Part of a small language model's weights.
Size: 5 heads of 64, MLP 1280 GeGLU.
Architecture: rotary positions, no biases in attention or MLP, capped logits.
Training: 1090M tokens, 11294 steps.
Each number is 200 + 40 x the weight over its row's rms, rounded and kept within 0 to 999. Layers, rows and columns count from 0. The size before them is the row's rms in percent of the matrix's.

# layer 2 MLP gate, 1280x640, rms 0.0531, rows 1176-1256, columns 80-119
094,163,249,217,280,217,180,260,206,221,205,149,139,200,294,230,151,220,220,243,139,171,259,185,328,188,229,208,226,221,161,228,236,172,152,272,197,165,232,182,217
101,218,190,214,213,210,212,241,223,299,273,208,139,188,194,171,154,168,171,213,213,187,197,137,183,217,240,198,234,264,145,167,217,261,189,228,148,206,225,257,177
102,219,249,188,244,193,197,211,207,193,173,93,168,164,158,268,166,150,163,215,217,190,157,184,277,233,178,206,175,239,177,221,175,236,236,268,242,185,216,158,243
105,235,180,182,141,153,179,274,122,155,277,196,124,227,170,273,222,260,270,155,135,184,259,240,252,224,173,222,158,179,164,200,212,224,291,173,160,242,150,132,260
091,182,135,262,226,167,228,182,179,208,172,153,210,215,166,203,250,176,177,194,184,107,177,198,243,212,206,201,204,208,202,199,254,228,138,156,135,256,209,285,156
098,233,192,179,224,183,196,222,238,197,246,183,185,148,278,196,172,204,213,201,173,211,173,132,154,250,135,212,177,240,187,260,166,219,258,239,127,202,282,154,207
099,220,228,228,136,132,175,146,276,180,238,204,283,200,290,218,222,201,184,156,196,207,197,196,203,209,204,155,243,162,200,155,233,166,180,167,264,148,192,148,164
105,165,268,176,236,245,207,188,213,224,184,210,173,203,181,168,157,215,215,202,205,122,183,127,214,262,311,163,216,221,230,212,170,278,130,228,202,170,175,183,201
099,242,194,236,181,190,200,69,164,155,243,204,235,162,212,219,240,206,225,225,202,190,217,235,137,142,178,211,124,240,204,205,237,146,185,201,155,196,220,240,273
099,147,310,177,182,238,151,166,247,184,270,252,160,197,204,199,196,222,197,228,181,186,236,167,264,140,157,167,169,211,198,283,260,173,139,206,205,242,242,234,238
095,208,207,184,240,219,157,152,196,237,182,279,203,219,140,275,187,197,209,240,172,215,233,298,193,236,198,150,158,225,256,193,209,220,219,260,137,227,222,240,211
107,200,230,214,144,243,189,164,220,190,195,245,181,165,245,233,180,200,207,171,204,163,201,178,173,276,182,207,144,239,145,183,177,241,228,164,227,183,177,159,205
104,158,233,205,167,206,221,95,237,225,171,166,207,146,139,201,143,215,153,171,146,211,226,216,212,191,197,176,164,198,198,209,148,226,209,188,177,160,155,185,279
103,217,187,163,188,291,226,177,247,201,213,146,173,221,204,133,213,208,149,227,162,210,175,167,201,217,239,149,151,178,198,210,272,172,283,247,222,225,222,229,166
103,138,238,220,252,176,234,276,192,177,241,192,156,174,210,204,213,272,207,141,128,232,157,168,209,233,158,294,151,167,204,212,143,210,170,176,231,196,246,184,218
106,173,192,211,161,326,128,196,190,187,200,280,162,207,174,236,195,243,147,216,196,228,166,203,187,235,111,194,194,211,185,92,239,189,190,249,174,183,228,170,187
103,185,204,212,188,189,188,208,164,236,238,284,139,246,193,208,191,211,189,174,270,216,315,239,174,216,251,143,278,162,97,117,264,170,244,266,187,251,280,189,214
100,209,300,191,150,237,225,167,137,186,222,168,161,142,154,171,217,241,215,223,227,213,187,244,211,209,158,228,174,222,188,200,170,276,275,144,214,268,165,242,176
097,150,237,242,209,211,197,181,212,221,190,104,158,176,213,141,214,220,163,224,209,203,242,131,260,152,206,198,141,195,256,214,235,165,217,195,203,195,210,193,177
098,206,263,326,206,125,135,263,162,197,148,133,174,233,174,263,203,212,173,141,193,173,204,224,199,175,240,294,250,274,130,262,234,141,224,223,172,189,163,162,224
102,206,220,240,212,156,192,231,200,160,231,231,215,214,178,185,156,167,128,213,205,204,279,265,169,256,257,175,212,161,150,236,218,145,224,217,225,155,204,202,260
103,250,281,206,185,211,167,231,169,223,194,225,170,150,206,244,129,167,169,201,178,212,191,198,155,182,235,204,261,204,159,196,186,177,222,204,162,239,270,158,179
097,180,213,183,258,209,192,207,246,98,239,272,166,239,227,306,142,159,203,249,218,250,163,208,193,256,114,219,110,206,215,162,264,211,218,147,155,274,198,168,199
099,212,222,197,176,137,261,247,181,188,237,176,135,235,227,206,169,210,151,211,182,205,207,179,214,156,150,265,160,181,182,250,205,196,292,194,241,143,181,174,242
102,286,195,127,210,139,173,197,226,239,248,219,162,197,225,235,186,225,211,202,225,170,181,176,216,215,227,212,197,222,226,155,150,176,252,154,189,251,269,177,192
099,222,222,194,210,150,177,233,270,234,212,155,244,187,167,195,198,210,232,232,206,243,266,216,213,145,199,239,171,203,228,193,243,222,244,200,154,238,137,151,203
096,198,90,177,170,190,216,223,195,152,207,158,202,195,248,192,217,201,224,118,215,210,161,184,284,160,248,169,263,174,214,195,177,251,167,263,183,265,245,192,222
102,222,208,241,188,255,191,235,189,182,182,232,167,231,209,294,195,179,239,238,203,227,229,251,240,212,218,178,214,234,178,254,190,142,270,207,225,163,224,155,212
101,193,191,275,167,255,239,168,218,196,214,228,150,216,223,207,212,225,184,187,172,213,168,210,251,200,238,251,232,232,250,244,242,219,198,182,235,147,225,184,185
103,194,238,222,207,256,194,139,169,190,266,200,265,235,218,218,193,148,179,174,196,221,198,246,248,256,141,164,159,241,153,221,229,208,237,232,244,214,259,236,244
104,211,209,152,172,225,131,226,256,185,244,204,186,256,244,197,255,157,246,194,196,232,246,182,208,165,211,218,177,116,203,180,179,177,299,189,231,197,235,186,153
102,274,205,227,232,166,200,264,229,216,236,248,190,209,183,174,246,176,260,196,193,156,181,140,216,210,170,143,161,244,183,199,117,143,300,182,189,255,213,161,167
100,168,227,205,242,177,117,178,212,152,241,232,150,197,238,281,188,195,200,240,191,163,211,184,197,224,192,203,217,195,218,218,218,216,291,257,250,214,186,193,198
097,175,178,185,271,307,228,149,169,256,248,156,179,197,170,211,262,87,234,229,170,242,193,194,187,144,260,235,226,148,182,171,174,175,148,192,200,201,213,225,151
103,164,216,179,186,129,173,219,150,203,259,261,217,247,288,275,206,200,222,223,232,136,225,213,212,167,174,166,135,199,230,179,180,274,247,221,203,207,252,134,209
098,194,222,220,253,205,210,208,223,203,196,297,263,197,124,145,172,187,171,70,169,165,149,235,260,154,221,214,225,173,235,165,255,232,123,165,168,188,197,234,228
103,180,161,216,248,231,207,246,236,223,268,149,133,102,141,204,161,205,217,214,138,233,210,160,258,205,164,228,250,157,144,169,228,224,122,247,285,207,252,178,204
098,231,218,229,270,219,114,231,197,253,259,208,245,139,186,193,227,229,154,152,260,198,284,230,187,138,224,170,228,169,147,188,271,244,190,176,249,139,202,243,194
099,210,152,199,239,139,187,174,182,228,199,176,157,144,249,230,171,212,218,128,221,164,170,159,296,218,286,205,189,267,210,298,146,177,174,171,241,199,212,196,153
098,195,208,249,164,179,169,236,255,184,174,246,158,222,179,146,154,217,170,202,289,212,184,182,217,170,274,188,292,213,212,175,227,256,150,250,155,189,226,204,137
098,259,193,170,203,175,214,186,270,193,187,183,171,234,172,195,215,219,253,195,218,116,169,160,247,139,208,195,196,160,244,171,233,235,145,116,184,229,183,206,207
104,175,179,249,273,214,209,156,225,202,226,244,196,159,203,188,147,165,202,217,143,283,190,170,215,185,194,210,184,162,200,178,188,199,199,209,207,183,232,233,215
094,245,222,173,230,163,213,261,265,256,161,171,186,211,240,176,238,72,178,240,263,176,233,184,193,226,218,264,176,150,148,218,298,200,229,158,149,218,268,218,230
096,182,115,165,198,192,223,254,172,200,201,217,213,178,170,192,188,171,224,175,205,168,182,215,143,220,266,158,107,147,195,230,115,176,180,146,198,196,187,168,210
101,208,194,190,221,174,173,170,224,197,185,193,263,171,206,177,254,195,211,196,157,184,182,179,265,147,126,250,160,251,198,185,183,270,283,174,191,207,113,208,167
098,194,208,123,244,184,214,181,199,177,190,135,228,214,153,136,208,178,162,171,197,168,161,261,192,126,176,260,221,225,252,181,189,205,168,169,196,194,183,173,160
103,116,200,233,166,211,206,238,222,200,299,204,149,162,219,162,169,115,219,203,137,208,225,215,213,180,236,208,183,210,186,205,206,166,281,135,221,182,218,182,248
098,190,208,258,204,219,170,238,211,219,219,180,151,235,256,179,214,256,212,200,256,197,159,170,168,195,222,276,169,162,199,239,170,246,208,208,158,202,208,164,186
095,211,127,154,94,255,136,235,197,206,197,228,148,176,203,229,172,192,191,219,224,218,236,192,253,161,197,243,201,169,220,167,255,145,176,262,228,229,155,180,238
099,172,145,153,248,235,169,147,220,151,263,137,160,203,244,256,104,181,179,261,224,158,176,195,220,222,135,223,97,131,126,223,216,210,221,197,201,136,276,159,222
102,210,215,208,192,194,203,196,140,229,258,205,178,165,228,113,236,286,219,241,208,220,179,229,209,157,211,200,272,189,185,161,212,231,142,152,250,157,261,224,169
099,218,192,156,232,259,175,216,233,135,213,242,222,125,199,207,122,125,217,202,207,202,292,182,217,195,255,241,231,162,218,214,233,196,203,213,194,254,228,213,200
100,140,185,251,230,252,151,216,196,254,159,122,114,158,247,200,206,150,239,184,186,152,160,208,232,230,191,295,225,169,223,226,197,145,184,170,164,177,267,133,119
098,226,236,197,168,214,288,225,184,194,271,186,233,161,226,243,148,180,205,213,183,213,258,227,167,207,191,272,176,183,163,247,254,238,172,225,161,131,286,150,248
103,211,207,236,179,232,194,191,323,185,206,277,168,175,216,220,245,278,143,255,218,147,174,228,230,230,186,230,201,269,211,207,138,149,203,214,165,176,241,158,154
107,114,185,193,213,236,157,235,176,111,209,174,188,203,232,185,189,210,212,153,81,138,197,224,245,238,175,214,157,195,227,193,241,179,230,186,218,210,270,157,198
103,208,198,254,219,202,135,166,136,300,258,232,179,158,225,191,173,168,179,210,125,202,202,207,189,135,172,226,135,192,175,188,234,195,219,239,147,214,240,140,259
099,209,229,165,236,185,230,138,287,212,259,140,219,221,143,124,170,169,191,189,219,188,177,195,231,169,222,208,206,176,178,246,160,243,180,180,214,213,164,175,174
104,221,138,199,161,218,233,217,161,243,265,256,140,289,272,114,197,154,180,236,247,204,222,234,117,162,182,201,253,196,206,204,163,106,172,137,194,192,253,191,187
100,207,177,232,250,218,167,139,192,195,270,165,215,204,247,212,145,250,216,254,189,214,187,269,151,246,159,194,187,212,132,205,178,159,242,287,194,209,212,256,293
096,202,205,136,211,156,213,195,217,215,280,186,134,222,226,242,176,289,191,133,144,227,168,221,152,237,179,205,258,180,116,224,240,178,239,199,174,162,215,232,276
100,189,187,228,254,193,169,177,262,192,224,191,138,210,301,203,158,230,189,165,279,183,176,152,182,278,248,251,224,185,189,221,237,236,218,208,262,221,301,215,224
100,240,142,232,201,210,155,245,127,228,209,223,227,211,162,153,150,200,219,234,124,207,153,217,148,262,205,213,188,204,163,205,227,157,255,188,211,186,260,166,272
101,179,157,195,225,133,198,217,169,232,276,120,209,237,156,223,222,269,214,220,201,177,116,184,150,142,199,168,174,182,199,201,155,96,191,257,212,202,208,189,196
096,256,128,280,217,253,196,189,205,160,211,191,204,189,227,190,238,212,186,168,196,210,140,250,183,222,179,151,187,192,223,174,140,193,224,188,199,184,232,149,236
099,144,114,213,237,227,269,194,149,162,165,157,223,217,201,256,183,225,161,169,234,223,168,173,249,182,173,164,217,159,205,226,116,258,115,207,189,148,185,148,178
100,225,172,195,214,128,189,239,212,170,189,151,190,183,152,223,207,267,225,144,104,175,185,246,201,214,202,245,254,259,190,221,242,212,192,218,253,266,242,145,147
101,231,133,175,267,196,112,232,188,185,290,143,184,174,207,224,110,222,204,240,173,256,220,185,201,187,105,186,243,166,173,190,247,181,168,194,127,170,215,165,167
105,269,186,212,150,159,197,196,223,144,274,217,186,175,248,229,140,201,203,243,204,240,203,229,167,252,264,193,200,171,152,220,212,163,178,208,170,248,213,220,205
101,166,203,210,246,244,212,166,141,200,233,209,229,151,168,202,257,224,228,158,147,196,220,228,224,237,184,196,179,290,147,211,261,202,147,212,129,245,215,162,212
097,115,206,118,129,235,207,153,226,245,225,232,209,230,251,202,162,205,209,272,122,181,192,244,184,281,254,192,176,235,221,169,175,126,248,154,302,186,258,189,186
098,185,136,213,162,214,204,182,232,206,181,198,196,248,231,241,191,215,188,104,198,247,181,187,229,124,226,215,156,164,221,202,232,180,137,202,225,209,200,206,188
094,237,178,210,233,180,114,171,151,190,183,174,236,217,190,282,173,195,246,126,176,211,235,200,202,215,192,190,194,265,176,207,162,166,229,304,299,245,203,126,274
096,275,195,200,202,172,225,198,170,170,206,264,132,229,202,156,211,292,133,138,241,141,193,214,191,221,183,130,146,194,256,148,216,192,160,184,223,181,174,343,156
102,107,208,176,223,214,174,162,252,175,169,222,191,180,205,179,162,202,200,218,158,238,205,159,129,245,206,216,175,163,155,265,279,143,264,215,206,200,250,157,210
102,219,222,274,212,261,233,120,229,203,189,239,212,265,206,208,200,159,192,183,210,139,230,195,131,196,193,237,167,182,205,190,239,255,179,255,216,249,220,238,271
096,241,257,223,125,213,209,169,214,245,170,124,137,268,243,288,153,141,210,175,223,229,272,250,214,168,192,243,265,177,203,106,184,236,177,200,271,185,206,240,193
098,188,213,213,132,197,199,218,246,243,219,131,202,197,161,228,280,247,160,215,196,234,176,137,218,242,223,217,189,202,223,175,138,176,235,137,226,160,173,261,188
097,200,228,218,164,148,182,228,196,138,192,187,215,198,209,215,232,231,189,261,161,192,280,164,165,157,227,247,202,255,106,175,230,171,253,195,236,160,206,216,168
102,198,183,169,164,192,199,278,189,213,272,174,166,210,206,273,168,223,179,129,243,146,282,172,128,220,190,203,289,202,226,178,250,211,119,217,155,215,189,205,200
100,239,203,164,243,163,221,128,213,215,250,239,190,253,242,199,219,240,208,264,255,200,229,192,97,257,277,147,263,239,159,204,151,166,210,153,114,212,230,197,153